From a checkpoint of a small transformer trained on Wikipedia: paired heads.
Each number is 128 + 32 x the weight over its row's rms, rounded and kept within 0 to 255. Layers, rows and columns count from 0. Numbers have three digits each. The size before them is the row's rms in percent of the matrix's.

# layer 15 MLP down (transposed), 1536x512, rms 0.0506, rows 574-680, columns 0-63
080:126149238169183119053093133161083163197153127133135110124108188103072094094219122133149127068074131141094116156116118088096106071100146135140131147125105166142178069077140118130097129097163129
119:205139158147081127101127162098119153174124184123196113117166139122101176115105172116041125123073089094155097144120140100138199141100118161121113144135154091100087158200143120142099096153102112
110:043134140136089158170148124148104153176123141107128116144068169103107137123072210064119129161148153096144148171116144160127096155083124142120186133146124125151120135117139109076116099153177097
092:141149091115109064159171161183069205106087178165156127086107159085121070107178144085141103117119152108168088166117114147093154119122095121092096165116144122148076136117151109124135126154127092
091:157147173091126079128115130223133126087109144105043122153099158189106105154177205123158121066143190159136134084100143175132109126147104114114148137174104072161141112100179114122150132193087121
096:160116097162100133117140087132184100140127104143151121133099096095117161119148204152128124113161150118103114094090146093112118132083116064114158128162117060108138131188092094160110115056149160
092:135084129208127141136066085144200095127181120169140118187137100112142157061143156148122106113110150137129170119157165173134181109100171094118122132124109148179132084088146129115105107135121138
086:135167125164117142088115113175130133135083115124101157123117133147167135087093190162166118157158107143110105158127093117146175158131176112108127101174119176133171195112067080093092159106120104
094:124124107070165127126108068116140194122150123072132101132114118127126151120145148134078114126148125191116118089077157119174165146110112092162118141086166071086097105118111140111121155086124124
109:133138173129123176071027157105099141137104129087086134094118200134143139086160186116106129134194096072164114112110062106136115080177146154080091070086085110151145097107119145086057149195145168
096:192179177147157121184130021160175248112116167124164160118162178144105138147112074105116107083162109140051172104166174170142157141117111125107156068122104118175133098073153153119107119130132131
094:137118081148074162192157104153048186098143136123107079065147087104154085116130157130166082119189082160113137139094120119112111149192150154086119147121183132107096132101114095119162211122133182
105:055097194122156138181112007092255071098122088126114091097064147110082192164182107090128173115146189078149159150110169113122167140077161073132106125179131105178120131156147107140076155164099111
106:111101122104214170086097138165092109135182105129125167184141123188102153123164112157150118103093095093148156120112129146138081151136099188134166182081144114098093090151123146166117192136172209
095:124148146111055146138138100155097134076137148114108146202110124171158140107151079132167065075140080102129107075039120131122165118065169156152127131159142075171136155144085168118153130111135099
105:037132078144198119209117095188120136119099101141101091083153207122149078094059082131136088128173128125135116184107114137135129131134106123073111147095083143104159158108128129134144157108157115
117:105098145122133100115111166140120000205130149141135161119130116143133116067136132139157059090128123095167120142143186165201078112175106126116115119098091128154125107139165083113144125129124126
094:119098124176151127122057108149173160082138124138112189121060130189148124083142146167119152153144141134143169120055151182190160099149091102055104127161116167117140058152118146103101059133082107
108:101112170154119130163148043168051238111089162085130136079150082151100156144107170183118173137162135150189204135125142136137135170139129120050102163114094165141095152110202139170083188136072172
118:118152131083151153144113166173175030137140210131139111125173156156079159109133098175133153100198127100102110169052090178137118163133137121140149097102125133153147127161135073162124186176144061
094:147185178116148118145108183104130081099120151087174126111111219090168107121105140109155120148170064159174144162153128150090136191082102140098093148122175104129125177129138231154137119065101128
096:151118105136158164134160057127098091098163070163058120145137146150128068134104061141196132120181160124135123123155129155143152113161162121118113062100116059134167125128116155139128164096158076
102:199106131174122100146132097068164147147174106198118119100060121161154132128134065160174142102145116094130123124080122106137109150151096088148082114121159125102115144163155190129076131148126095
102:061152127145170136094084145127115134154168147089095133162209109150164173146125127147079158060118083073137152087124106094128120131123103131125153156078107078204165110122141111122135158081211155
101:069142193118110120078092190001148195136107164146122116133158149135079137144178130132102149113078101128170149129133168108116179034080165131115135167077161110136168128100212176128140113137124110
100:189167115141198088150120119145113121180127086125128100124149133142116163093115044129115127166163151135124123108101167158183148128090125088074157100090130105147058130139104113118158110091102130
102:105177115110102105158080208140105177145101130123154133175137152124113163177149188159131161102162160166167118104117145066093141127140133120079158116121129099136099113096138078111110115154084077
095:082145177140101140040104175060173222143100136128098128150145166131155056133135160123078126116148114116081143197169059163132142094127105122141090117126143121072094171127094168173135171150175096
120:114129099070084142190078128142126127139112138083089151124166125118143171160161115189169084121172169122134134130066150177124168162157108121124209109050152089111142130094081158112140118090109180
073:150157187111089083172166059121123123163153113098135142138161101055176155164128076139134106149120159121097132145144141137090140086118147136140098119158129155145115125147099108190098127127169157
095:105154197131146162137134179168119084165112116103085144176151129124156113154169108150152128108139148109149172113128163147136145127146141193124083100090025082135099139106101148123100136153179116
095:199171062196178152058096228189077130132166124129080170087142129119119115153146099087136092114150160128150153122207109132170092101146109169159170100172122174099161160103117104161164117157149106
105:179126054060177147165093128174106078078173161095087123130095144155165116175195158117173123105100116121217090123144124144128120153114127135153119134129129155122141122163163142083118133106114134
126:126079130136163164147120126078104127106151139100148108151144139132154114079089142132088167161161196113117098133069065101115148146107151160115091138111114094134153067112138135161143084097119119
098:183103137148101160095142185162051155112150139137082073091125137136137149082098160181091143104162125138150141122102116140095110165108177127121084135130085131096140198167122102129154171131119133
110:172143120124102127127172075165138110162103205135074160120087108161132079103105124101126148081129170092093137127102144136144152138161129186124140112123130150106152154135150063154157123127071096
097:114112135109143166197124164108091120094091116131186113108123116125240122135091170152109098120152195091178153178096156099081099175080130156162141100096152105113128150086101138124117173132138100
087:122114113107165117160119148164107115134119064054147144117149160089140144114090126122142109146149171152154123117103176113196151129114139152204136133115108165084142190130089086148144130139119149
083:212103080180188092081057175124106110090128190131084067129161121171096141104152151150119124068117134121165099114166130150067135067121088170074195114094094137139094135116119112124102115109091180
110:099132112179112171189119152156135132136145150164107088127116133154129109132100160138174150088157092133160121068132171105167130090090107132139107136132167132099122134100128162112175088188164130
086:023112156073139129149167102109212094158157077057086138135160127113120118199136062129134152063071111131122153097095140139130139145091175140111086097197095085125141084130135073083087157159144164
097:211116191119041113079165112133131158180126147209134165133089103155136115148145173126093084114138102127153133135092112123093123108172147133172226130064106144188165177097166118125109115136157048
088:118206140037105146151072135182147083096156123135098119089137154158116176091108233139099183164133086097103116118120158122193130090118102153174152108180121121115120118081118162083167146112139128
086:108101165127138152165114130082144075101184066180093128097127179119126102132164152097156178163124152147159068171097175127111130140092113151177118141148137101123140095211152161166128105172108103
092:158047179138181070172177215176111162137165184154101129152154047150125140097118150100118082125119110161092137161153133161110133108130106144115137088165091130136093161126059102141086135132102125
088:155035167144120141144157070125075184136120163131137138133118132161145167172150163064124105094107188188148176176110158137144117103072161121137137105092155122084107123144093150113078111140121143
105:110110146157151169121114123087151105128141148157142077118136170114159136138160158131125132105131148160080190141178124114076169133096167123124147110121182157110109135132104123091106091114142201
097:112088117174176176122158049113113109182120145093103179094159137128115103152168143185078120083110099118146147098113201133104099129091099126197157129080113102084156155136128112119113122112102116
102:156128101129076186135097177195139128185100147168123145116107152135100167112093174065123175178134141116179102121155164143127135051159121118121098140133152117085098109120119115071074136115092133
099:100072255125131143076112161093186038121113147123144126152138095097115187118066136191116173107142169103107107064064128143127178130115135122151110083108129099122147211149131121115161096166120131
085:087107044080101130099086140103105139129093119079185142166145140116130118152109111157050136081084180149120144158187118194127150169171116121125161176130128111122091124147114095091107110168129082
107:090127085175057164127134114182088119130159139093132103186191162074095142190169154113102130181123165159110130156102123146182136144165088120142204109133039142154143138150167102176115132159111116
058:134120119152155065149142113068045078113158129213162118157168047157127118095129191179144046098160146119125160142148116087137057121145114057173085186101127090149137140122138140125118109105045076
093:152058065051149097091116149160180121119131089125136214103122122092173134149164176139112195141125118154160097196151176124145153119135088068188110128141090090154073145125094069087162161092166172
113:229088124123155201091102173124081133128154190158162150145117126136145153193113089130193141165139134153140180195124093142168159162085090143137142126108096142175077146144191117134100099151136094
091:105140197106124139098142087161104170116156135072116120191205167100210128196192134134134131094099164139099135141157135103132100103153097104124210125170114141087109037129123153094090089098109201
110:107105188076071063136128167149134148107128113153082132118135097133081160082117175168204131129106106109148080204160115078144129101126154122166132115119142105149105091127140139101142074118135144
105:107179139103142111094119088087100187070112114089111096112163180102104151108094198159081090155072177186098096078139108145111134142185135110165127157132136201099125113138078096203111154128123182
106:192114047125146118143130153174131157153099170116152111123117125127134096167130024119119100114157167159125237177185154182135093102165106103134145115146127126167143103146171139186093163164129117
119:107145130180123214202108219128197072165116154117145083172121105175128110115115149183123141095150170112172169154128170099159075087169128105040134146127108163071126146154109068109139120102125098
105:061187122113139117126133142163146103113082156170102110136024126138112176114085138096142121081094152072136115110159152137101146179075146086146144135115115114082126109115091081091170050151130112
088:032084125176156142182162143135156171134142140126137127138120147131148144120156176116110101086157129101109096116144159171104100137200084124101076100142122126115093091107144109115118144142160121
101:172082109080104082148160111126140134078148122172082146147114098094124105128150176158117069196161160138084124159081080171135140134173128132124163081110133121114100114125151136150075170135138129
106:160092092108144159172132124100143110168110128132135110106086132166156152115148123120133183106111160180183142121090180162110133126111163062120096170117201148185137174138121137136118109165147121
118:153150140145094094180115159129172058135114140137122139101089142073130077156155103154190129127064128144176099122091167131121122122127088128158073121177147075168137157094096107130096024125122137
093:162083081118146090054160107129047141131191152180133181098090116096116199194192104102124146125115085116118177067181117137197143101171149135106149108107149111098109155099154155147121120144117140
078:144165088121102146114158156093096148086163157148143093117142183175101123146137168080178085139079102110133098056161145188110098178108144172166141089113141148219136131106119132138080097168110133
111:115082115144174126097158111138123146160103109179169140161102094103131123069113121098119115134158115099210096114119160117126090150137113139150175176088126137114111141109110108145108144127164171
089:083094113072040119161173078205069120097144101106147113151139158131160181152060148147153140186103162118098152128144116204126074119131152093159151072131104106153158121082190154100128193148118128
113:050127160115179139137131089101113122139105131087133117171128102100160114114104142112129197150152109134163130099066185153088122147118075121144163087109133135138122122159107147133149126088106121
112:131154200140141103147158125065214174114113096128066110102188155127129114133126149171151156117137099135097157084183147077106177104161179111177120183117113162189134110181073103118095094125180135
108:202072129179150109100099196159095139127164175119105119087175158147099154169134147098167111137112129169160159115123149108155160121182122128090112139114163125130183151153090097110142146139168175
125:138175167095175139173162095093125128109164087115128088109157107141128083081124070118168051129134101093103111120106146082169038156098111149142070101078127131120130114127141119106162110169125112
113:200100128130124132149170184162132182160070107155144170134071158134165079177130045187098079167093185151110116124139169171129077129114134106092100140131155129147125154097138034086122086053117173
095:100102143147172166179108138129138096085152120152124140125124143153168127103124132059131175131091119070202160157058161165160149179071146132124138153070109073135173164171095092170047090121131113
105:072164182168050120053144137131111065119159117148060120130106129099149109124115131154165109097145138156139112162150105134142141124163113078101168131140081147165071142100089058138135163121158159
070:144123013060121116063088131059080103097099074124169075118135137161130119084059139121087145174098203145143134181104177188175132103086177140128184126132170146155134134131160168104127145126174089
113:098133100072136116112158145201156101139121098136113088106084034089159169182144095166144108103082127121086093136122131138150165165109161116139047100138095137109088183112164114140104098157101108
115:126135131185113186121152141193127108124138138138150172120115144127109105162167083155148122193170132099157161132138168090120116155144122141177137147114135104129133212092095124174141137167166120
115:134085179202149064151150159120070092162159130158118198101117121144158165149172210167157121138086141156156160076181149185142107105148146107126223148139127130146102139134089157069159150085101087
091:143128139102174141084117177202159145129181162129105123127178158166135097100113098133187138101119117181112119173097103081117163109115126139176110151103107102115170109096125108117168121104141113
091:128166072102124128197122134180117092098080157195146128070153134161092144111127139140065148134090106102138177137166100098110135182113175162162059125139132162063069113149092136143118048113141159
119:105120087126146090145101139143186095170161153133097079086121050130141137141132103087142180111167130092128130083129128131164127127105088148171109142148174206135187108103071099122137102107105153
105:118151137171110078187144172085143084140122139125110082145068156124090119092160065134122147113164113123137105067095129112159173092145187167255109169171052146121083100134119147108129125118157162
102:164113090104112121139131106097102122136171111130164108099101177102132076159161111115111168076138097097129180092094179124088158117163079115148071066193133133130089138122084149121125151139153141
108:142101171094110234112134142136193169129090123150135135167129099204115142141132143111112146158141147161125158156144141141092149152100144086151110095126063102108128094130090079135169111182140158
087:068172214172095185140093130099205156073077189157153151116110101122147077136141116061153112149074148133100156113099103133110069105167127104101143162131126158025098094067164128087141220164085095
084:070165145163066174085060167070135183105173135151143152129166097136163140114132123132122136153126185118132088198161093130138064120153158093091068108106089118153118112142068113215116074087123095
120:150100148109111166170159148108092139170119114097156103128122168118131116083095162117134123149065138031153126148122174160113141178143115153130149121143181100075162130119121153127138132060088089
088:057145064093150140111128108123123121162149104113153097111133116143195165088149110184193086098113109119190100189111068137148119182089126148065124124103142121068082149107150178177115143126168099
089:157120124103168158145043110136142107125189166099098144075167098123100194114161110121150099113132097120074159153199106135139124109060086114114171116170160125132122139165178110082153083090038133
084:122162118088045109058194122098058138119141178132111151091181077153086110158126101155147091144129146234134223155066119132135132102186107156141128136106093124131141110126135133153157116111122110
094:115120179147121126075113052097045117097189169134128084138141122114130173061128105143094132138155100150117134099169133137162108163066125132140113166093133134116138137168123131138155084180109143
121:128082172089125139162177108165115146105072189165106125144128170178122070134118178113131129120145157106125109132182131132126088105107131128142088134116105117159123116144105102078125121137106083
103:099101146146100043156135063154220147122121129204141110050196189095121122121175198180182110166121138118158094123078173175144156152147093155142116142089087120124148097140157204108089114163125105
079:215116098076152185112082182096084146122063121072137098111159233166087155138109126155110101198134108121176096093159107145142089140109152148152119135111142113091120056116165150106098096128058069
139:226122106030143091128132152182051141153057092136082045132116136160121171093149153117194137100104126087121115161124126174164112108114143174099109162186138163100138162140157107115186204151120173
096:052074062137047140112107038080169141179094092173105119143186134099123140178154098173068086150091112128143126140201137083116161104148133116157104109162126086166119124120164136156146147137117150
050:118094123180121069160162096139106087105176080123172161109145091100112132113138128113155032067148093108103082138144111120080137139186116117102111107115109159096082129138147134183131143137127149
084:130158080089149106127073121135019145172128100127133097098066107076111107137122117093147110191178119075164141162106115140101036158047163195121138163105178068076112187114165149142099094107124152
112:107188126083123090126143025067111155093163084130117122150112200115129188112116220087109198159099145163139197124114129081125191170135183143098111120189127135121173144176120064113104131104164207
104:117106152092178124132196231111170194112098108102091143118151164085136130087135132170153113110151153149091130127124089107144116157224152104090080117115162064139096084131142091172099076105133221
109:084111185048162191115123124139072148147078108168137187129155135184079108146106178139160109123144199130092045144165090165188126132138122081110163129118178152183148134041089090119124111110078147
107:163094086080114180118105173174089128133168105130101123180076161058131111096152091107122150162134176139161100186160099140105078117109116141167092172125149156102089133091127105085154193146135144
093:107167137090204094084173088131168115136106191140142104134119188154178141127135116118076100109162176091114154039110120114143147133098148179181111141123174100163093107171076126188083118143121122
118:115083098087141134178097177076173090083133124148135096123123126147114099077082101174173157116140139124180120104114140159101082129090102184132115152122056142110133111098051125119098154172112118
099:146129148175159174117119140106158170059117125050122090152131168079070152120121118062104157100086186135176173123148098138110061119093112073191123164125198105169136122102103129134121095112151138
# layer 15 MLP up, 1536x512, rms 0.152, rows 575-681, columns 0-63
113:163067110173144101055128116075099109183125201103101084016096109099142161178100087135136119163078167154107127092192112125122087144114113140119169143146120132088156143173096088102111109106137111
105:114153093101149154077149103086126111204084136092154090187117121156163090170139111123149124143147158136101123157084102145104110099126126153155139136086134187139145170138124108119145113082112090
093:083115140155144117148129122115185107166058130100121174128115129147144097149149100157171163174095137115084117086157104146125057133104139175100136107143144137096094164161161156086192133096107056
095:160149127143145129188127078116152137100103130145160147137124154153153146112133158161141186122156163103126124175192125150068129093137162069175105115112157047138188115170097144177138092113120159
096:081083059102140117157127152144136152088120157125115160140097117148086078123093111193145117122164185077072112135085111152086079144096161108108158100134117115133193163160107152138139079090159133
098:102151120099112152153102145077047107138145134156120162180153170151116092158132133125064153166143096120137159099092154089137137164154137089078096132098203148114163140144089109151060057140095077
095:144101114134130094122125131090123072066138096119134139132153155143148097146104153193086133142141094082164156114125086178140144157135151183168153109175191181124186169134110128120117183089121160
104:100153133116052159164174121151065092139160038079132106077095065127176093128136105103143154088080089122139108189130182043089143112113104129091121153106167139149145113099083135141071129142101176
103:121100127118102050176148122159137124164151135118151109139140073141138145157091081086166176123100091090164165073088062145145143042154131202165172118093149116153112134123146077124188106118156096
100:007115049010149134114189146134089150181153103173120101078103147105132134140118189074091122170141225164136099161124091174156127108200059149069128180166138083144205181111143088159111137120071076
097:005099174110117115077116178162132066074138159119130102154148068199123137144147111106176153069127103135104126082091194125113145163147129121090117104144069070084115114167158082148127077150110164
109:149149119091142106101192137162123112128096071135165132139180159052160159066080107139162128122132066180108150128148088075144119132111138135166155120146128158099162166071140168105115134123154125
119:158155179127106111082139109055100132099177097118167135095112072090124080170086115156142165161106139145131088102114148141054165108104148145129154167069145175090090145105118082106134122165149161
097:124155170155152179135135118129161152118112113119108182120086124137126181139138126097055119141105110154128117067188094150121126091113128120170170134102106141171188136147140088099140076152162118
099:105116195132101098033089107080100115071138156160159156112139129109127088176107148121097112124114141149093148166155112120148172164157143091075115200140150165105145162076099100108191090121140112
113:153096174095131114132132113088104205150064138096156078128193084127150077108136133138094206128073096170151112111129144160149044098134126140119152151148116120149140115149146045065122095163140076
097:158181079129157184135152165170055104101163140132097108130112186152157165112111108183129118152158072137158163127095203183183097109116114143159127113125133160173098081126146139155132103105113131
111:109086157106126148107149103164115161161114150178102188132096132175133102156139190090145130104126120077097144150165151071076125146139120145130158184134150108123181154101093155127141141185147179
110:152077175087060107099138147117101119167100129116132047159141094145153139122160137137171195080161143118100121128160130108101090196133122141162161154176116136121098100155168099157099155146091138
094:152076085131133144179180111125110183117163166086127157054185141150162139160077074151117080143146093194111074117111092123133145145100086146075107088153128091084118111134122154088171128139202088
093:159102148089149120076175126164174149110124099159120136098069107127108082123165167107121132110114092071140117151203117131117168112113098124129085104154106127052115100129116111130198132073106159
102:133171119155129165120153173177061115151109132118123145131068130143129124119166139122086155115172206163076115075123126129150120158146077138113089134121137133133153138082088119144085113125136150
104:109150140199121112124133056129086137172142127107149159166129061116132134041142115104123125115075126074189116097148105102068158106124101147116133196086173114160147083166157086092110146155200151
094:073103149205090165163129132217140134084146098083158173125121174135126135145161137112053126167142155120025139157139184110139115095097126112073094099142159134169171174171121121129130099064131065
112:113131122152157139176208077157138150106159121165174171098132130186143119142147115110175132078225142081126131131125113077128079137116191116124079119164134145140094128098141143120132155179092107
109:137141157086164133123153084143132161088136097140152162197145111045115099143137083124106106184132127144113163105174131146127082175124132071143151119173168149156130151116140133106107108113160136
096:194134118120165115195178123191048136133101151049094146169157201150128121125119116185159096084096086104135124182146049137146140096088067114176137102131152092147076109137102109145134136145116068
109:106135185148097058111164147078143141095139106096111159125148125109151132173174106101162139089130148150099153098102151082125158171165143141061118157116131062138128128120186174165133130106129092
071:175050099179108143138161149113110070103155155124117144106127151146156135128146120040136143108088148083050116143141118070165132161161185150168102191098137150144130092113157157132116150129048089
102:144064033099147159143128107179127141081113112173126126142173166153071083118107069141198102124126159156138109190100138122063070104102164182054124153125051091154142111102095191110094098090117082
092:080082255159122068232189034077148086139142065144121067166108108144131152162064166130126162117091125115123123080058093079130131083119121105121130130169092147087139135101175122141109161140101175
100:089181192146081118100144195079145122174145161121112065154176151163170161163102148107163150178127102143118135090116132157132209170113099064114141135133110167159149173095070085098125135152087089
135:158147163127091125116174132196098087151084151147080096185172120100146101200109120147108107099092208128190095126144106128170194207175102097101112105081127084134121062108135028152158096136154100
101:098103096136137090090163130117142158181144128084137099125117119140124140155136131113114131159144133126167101158147072091148096163116129122117183165156168140143132198122106106038104141145113092
124:140183092109119114124153067182117147140109175157112059097113129151131084108125114092090190102142141112066144174120111163134176109155110151116108180196153112071197130104128155121112145156134098
102:105145116139078159102149152102125123125138152146139124151181117097159173111150122123142164112091184136140120120081197110131164125146108130183129157129097156127172155078086190103161169108104110
097:186126103156132111106103135172106118132135182052084116064133096154133158147162133130171172138198061090131170110074103146083134062113070116152183149114073156102127128085088135146096133156123121
096:107173115103185128151150137221055154182083144147121162120157081131178044155163102100176153131160158101132100155148120131130130069146108163102124132116144147062138099111155124139144138117018146
111:127079122160107198127157132067112136099107135134158105118110182116119097171146146156141099126120084155115086110148134147153098135136081138152127083119112067074092137180144109155108100195157130
092:152138106159136142088079054167077146107157072079097141138169138068101108194144125126106193133124114160146107075113156153114068092120132180105101097120158172150140144097087165099168122115045109
088:074111145081162116151088120131193155179103148182148106152085079152081138192141158111066160168139141147139126113173142106157158091112114097159179228106153109097197155051115184124089135113139123
094:120108099141083170070177116096127120087131176116150112110113100093174130093164147111161145160103160166092110092164187096092146115092122102158170173124154058123134115078109131126120120091170130
083:166165055097114122105152123112130128174147108172119135063066077073093100109084134131104100191081052123148108175101156085097193067140100098130132094098138147128111130086091132140158166112136174
091:092167109114088141099129113117124023088171164128112129088095157081116166102136135094162142170055120091091146172172139106180147165142185100178139168108136107087083137181102133093096131134145146
088:055144113145120147094165110161237104163140095142143096151220164162119098127065169068150178095102137103070101147192172122155155122144107165089092058123099113147185143160181103114171142190110082
132:121073141190154115136118116126093121146127184164102107146108167106124127144127142183146137093072121109113106138118131108156111111119140077089128132100171180110148151144142121113111126138136109
095:098213129161101110127151149131165079125130102128133139078062102120150141101149143067126123128177160087122141120150164196047152152177104183119151132079116154103113127101175139152180139145093059
107:105120152115152070172147133105144116167139156180144133158123140135109121132088096152173146116130153158192101123117061139123151170142189110101089164130147104150160111122093143148138130123190100
097:158105126188161082131157089108141150131068153120119136128144120154179132185087100081118149145086098127145181174142125112141135149168124164155090115146114145120100111134157134112139155132104124
091:154190143162181091183159085219144091185156108131081155106110086106102163114168120156108127133115170178136153094143120142163111178155159117160115133101150160123098155064122170074119099079120155
109:099150177087140162094183117150158183148067154108083096089148129169100140077159107133107150143129128125091213149124102167124109092157160129086155025119083130094154141086148122124127111082134138
057:174093148092116061179139148144150088145154137122152119158173161180094117059151140112143155084138129144130184106171147112124140089144212129134153119148174105166092090123156156139175090149124135
091:106145209130077116150114169135076100128095124110113116145119153161122114180113034128121102097119194070081143111102136159126077093194122142104138163122143185119146119138140060079229149110140128
112:106148182203115105087127121130110151090181158159140172168134096087120145151082125080113176180151187117148129129161080142129130134098110134108120135140084155124096148118140148150109146120154118
090:141122139091072056149157120147127129069151122134116118114146084159177114134134126130116120114090157168117082147168128178135149142085167113176124150103119161128183068090116157103211082106124153
111:100105137102118149111114070200092101123147094128129168109106205080158141115140139141115150137184163092070132133130125122142140165113132108114134137170126098143100196125109161129060081157130139
108:131126149099050123201155144163112122119150121140118146104129137097105140139090138143139100077118118134122133067145124146147156127077123124175122173104118200125069138168085085107166156169119115
108:109156132083085115055147176072102131098092165128202065132150127122144131080121178187127139180077133137174168111184138147114138088110076101154129125225121166154148082147098136188204139116069135
118:169093129079143160153165131089110070097139175209181112132125137148076126058117143083141108101124168166128150134162111126152095127138131114119080123124110152136145129157160143153161160151165135
094:124118157099136088122087113106076074185156113145075072142199090108100060141115122116098170066164144143123106141108183106126102153090164155160133121138131167137107117141098142090134117180142144
090:113126167133102152136133192149129111118145128129139149119085173168153125102143141109142169066168164170198141189158094105123161094140104179091165127071134083055132094143129125089154161084131123
097:109106113166088098105153137134139157117164105059142148147144249060138160122186093111167053167180155084118149148091111155182147092155144129083167183153124184176163208066072137088164132153134128
110:085125082178143083151130122127149134126107207135109097152111107179113097151171143117089106119139163143102128067122132193112154085111137102157107101108153170134140153144123128136088119090192136
113:111136163178109105114126101090147117128118176181129167093190107062163114104135107113140151122116125159139081132105168074153136120073146158136063143119166131104185163145069104140088092163111106
093:080135196102062121138118095213178113155146129141159119153166182170126101138129158128095125151144082131147100118152170183112127097058164113108153157106171097131118126102105178091140138066172125
085:065110165150096118123111117143106091128129057069160151109159090160109142111139093149168088074078166112192094172101116090131132168140120109126125104101162135172124102144130130092140068106115122
107:126164104115163168129156125182151131113134147108146166144145113104122102127156096149132100183168078125132144083140097138161079153115017105139108149139172082171084132095139116154127124179199143
099:104149089100110143070123141040143122172114171139105115135106138101175205185141134111059143116102058082143149130148128134108094123135113126198130172129115089124151179088111108119128137109134063
128:138108116151105126134171128132083113175133076140155150132084060134183098108120152105113131169127080128079058127110135051108162118173134109120149145126131091119132174187082152177142119085120156
099:094067107186102044183177172115131077102091096117097189155088081116183143136146126154138120097138160124121137195116154136115108076121105124093137149164134089096136121146110071113088095100109162
114:124175111112107210144150136160141133122174122122099129136139140165158087103115110110101088127127135134103164120115111131126096108184115158122107136108162189134184160118116117150151151146089133
130:109085102151101111105118118136144120155147151142187095095141028114198119110107116107063103144083101139123087164077111087123169118117121177133143131138131164127125127135080138117112116150144119
108:082151104164158116057132120089101156165118148206137160121108126101107101118151124162088113125092143096097104127113073139133167139108152127175164174159140167084118146071090197140195131111109093
098:161163124160149119125196150188080120183103122155192136142165125119194100182068137136147060191133099183090118196149086169128108137083119144154127166132135138164224126130075094166117103164143125
102:039185092094102121067135078130108086182151134119063186163153126136156159071183091090137136103056110168172108092119141109063161129129120122125145117069141111122088124152120152124178125125094113
078:081066189171150141148123136112125080112108091163116095097130118117140142113085043124083109106093085088090151170162127142127059102119109108163101141139168101108137111123141156114075083159126117
109:117140157104122131164170108096146146135140154189160084125129110132183113096132143119101085149077112105120178120186116124114094201136125125090130103088132164079163084149126100184060107117141103
108:122105165157113077144123101175111169119176138174164120103190112139141195153096036109109134149153115106109122103115099098134177113136119179157102100124123160114150121106169205179121135142150156
102:131119092091150136136117109095182138132115102128124125125107158100073178163180188139071182140115099122187129104137181159174131143159113077179132122148128101086144135115156131102132090144128119
090:104125082142099118102159144188132096112149085177133184156174122127147159170106156115129148108149131108073167170076138124101173195175130118189142181128118134080090110141099143106146072162152134
094:080107164150089104134148123108091148153161175109127090126158103161131110155161143119123167181114061140175077143127131166137107117107091074080160138092113130135133083132184138124152151139170099
102:116101147068115100116133130049145158120129167129117148109189110106108186148123162105169148104081133100145112057123108092030109125113154124142184160033097095156148146112134208146124131168101196
101:130146059150159173153109120090147063104078157097095132178096094111128136088142131136094143174150093126111122139156152157125120127162139114142143147123191175152073108116085144161126123152185140
104:135129149171137152131148152147125110100108173075108140130111167151111099167146094085091082129167104180137103111128163065112140122127093173111137073084127095124173153081148166104113106139065106
097:119177148172141098166138108071091101132152143107111142196194099149108160153099142131121104129154116152104119074147148132169113070122122117126118146177141141176131153155093123133095123180151156
089:163121117093163063192184141182107067071113078128121181139120107146060070159155134047107171147118086120186207081113146096120116185154142120097094165100139133133126101098151131164197128174125142
084:196105145143123099168099000173178116167175139161143080143061199146110098153110085100118089077059137086143156142104081160156116181118100096146159098132108132131127123123152053139202159105149061
125:122128121128134149141154120115108104089101119142117112115116139101067076155153153150095121160109153141122145136076165118155108149135169097177152118066170125108148146106157189100142154138061097
093:126107117113136106158119142155083098145162142126137157146170108114109162114136084170168081113134094108087186217146104125133126144123139148115117116092126118130143112149114154135102118120094148
088:124093092144121164131153166151108073163129190144170110154109078111134189119180147142131149073171128118166137087122060079177141215087075139189125146175197121100209156186135207114110126124112144
089:164109158156102086117099079177113071116205163171124170145109082112113130135105096154158070134121115087103131093155118151138070126127083122194074121177149184127095177105130166093153112149031189
098:123101124155091077148154091176187125099158125124093127113154085168105140154144095182198163126124110144092131139153115107135174147082123152143121144110145123122071106091087087110144099157128170
116:106150135145150192127187127124141091074138168130118071155167132156146139124134111071078115077142079142073127074218126081159159087131062122191156144151134081164183137173129132127144149200058109
101:129170192061202165141067117153093094130116131113165129163161099072108137135070139100143134127122154132146124112147159126167082117179153083114144114084174147118160141113103176134135169160157164
083:021114131144120137114062116097126139097141115080102159189138072110178136099129134114146124086122151136166119147050122142196094125141168137143103142117119138100100138084076139147113163119144118
130:097132218128080073105106153047135119123137096171102144093169148132123152083145126062173190095123099120092099116156123142099040113098127172072194089146150156104138126108135180147111193114117086
098:105128153166135087167112082156063072177179152039121125170143107149098132095158124103124170187097144095129120090121135129138127146164135072140106130177061149171149102118165168072118138112128070
054:083141186150127111140100099142159179133128159069102126130168105168189187143134166130101116147112140186105126166113148158125156162184153134164151095067181183152153108096052115135110134082117090
092:058114098066141116168126133158090148145172187086175171148087121125201130165157117132094126108109098051119117110045032091145138158121117102065130083116090171069121127113099181128144129168157133
109:128115152096122151097169095132146206093121140091100080154155132166211126099102151110131084109117147107134143182138135206123152124150108090134122087181135146095119111107102100141125100084179121
104:083110116081132161096170189084108171136090113141163147137158130172159170178156088127118143075198159185158094130125046133129092111129126123158195202109074119105141104107156189145176110162155165
107:148149171116155051139104150127132129180103133107087160154205078118089097159167137095158101146128161080046096118113083196161136115123081114104100130162188140166195129149170134140126087130058126
106:109102124092087098100161111133142129138106115162164132091190132092128133173082150127127114157133086130102188142107046122091084121068152082102111122153092131147147105116219136141130133147118105
094:122106140121112138145134142151064100085091123143130089157126104105137123110151107078137076089121198172111178154120179144106171160102136156162118142130152181147080132121107101137108121161137139
119:098147087094099118115146202109067096181115125091146154134144083170157143163111081178110081166116140094145153129132145188153101097123104089151184109146119162107123177088163046126140092197187117
083:158082157114127144125135104114079133079114112112084163120155163092073146131173185195097115121146173173167110117120141143093092109072084124135140128090183060144097133092064108146120126143169167
121:094088116088142104135165108143165145116099094144098109144183090200062137109100066157081124141178161145102124164165113147145162109132077177138121148162138144147170145137156135103152065106091117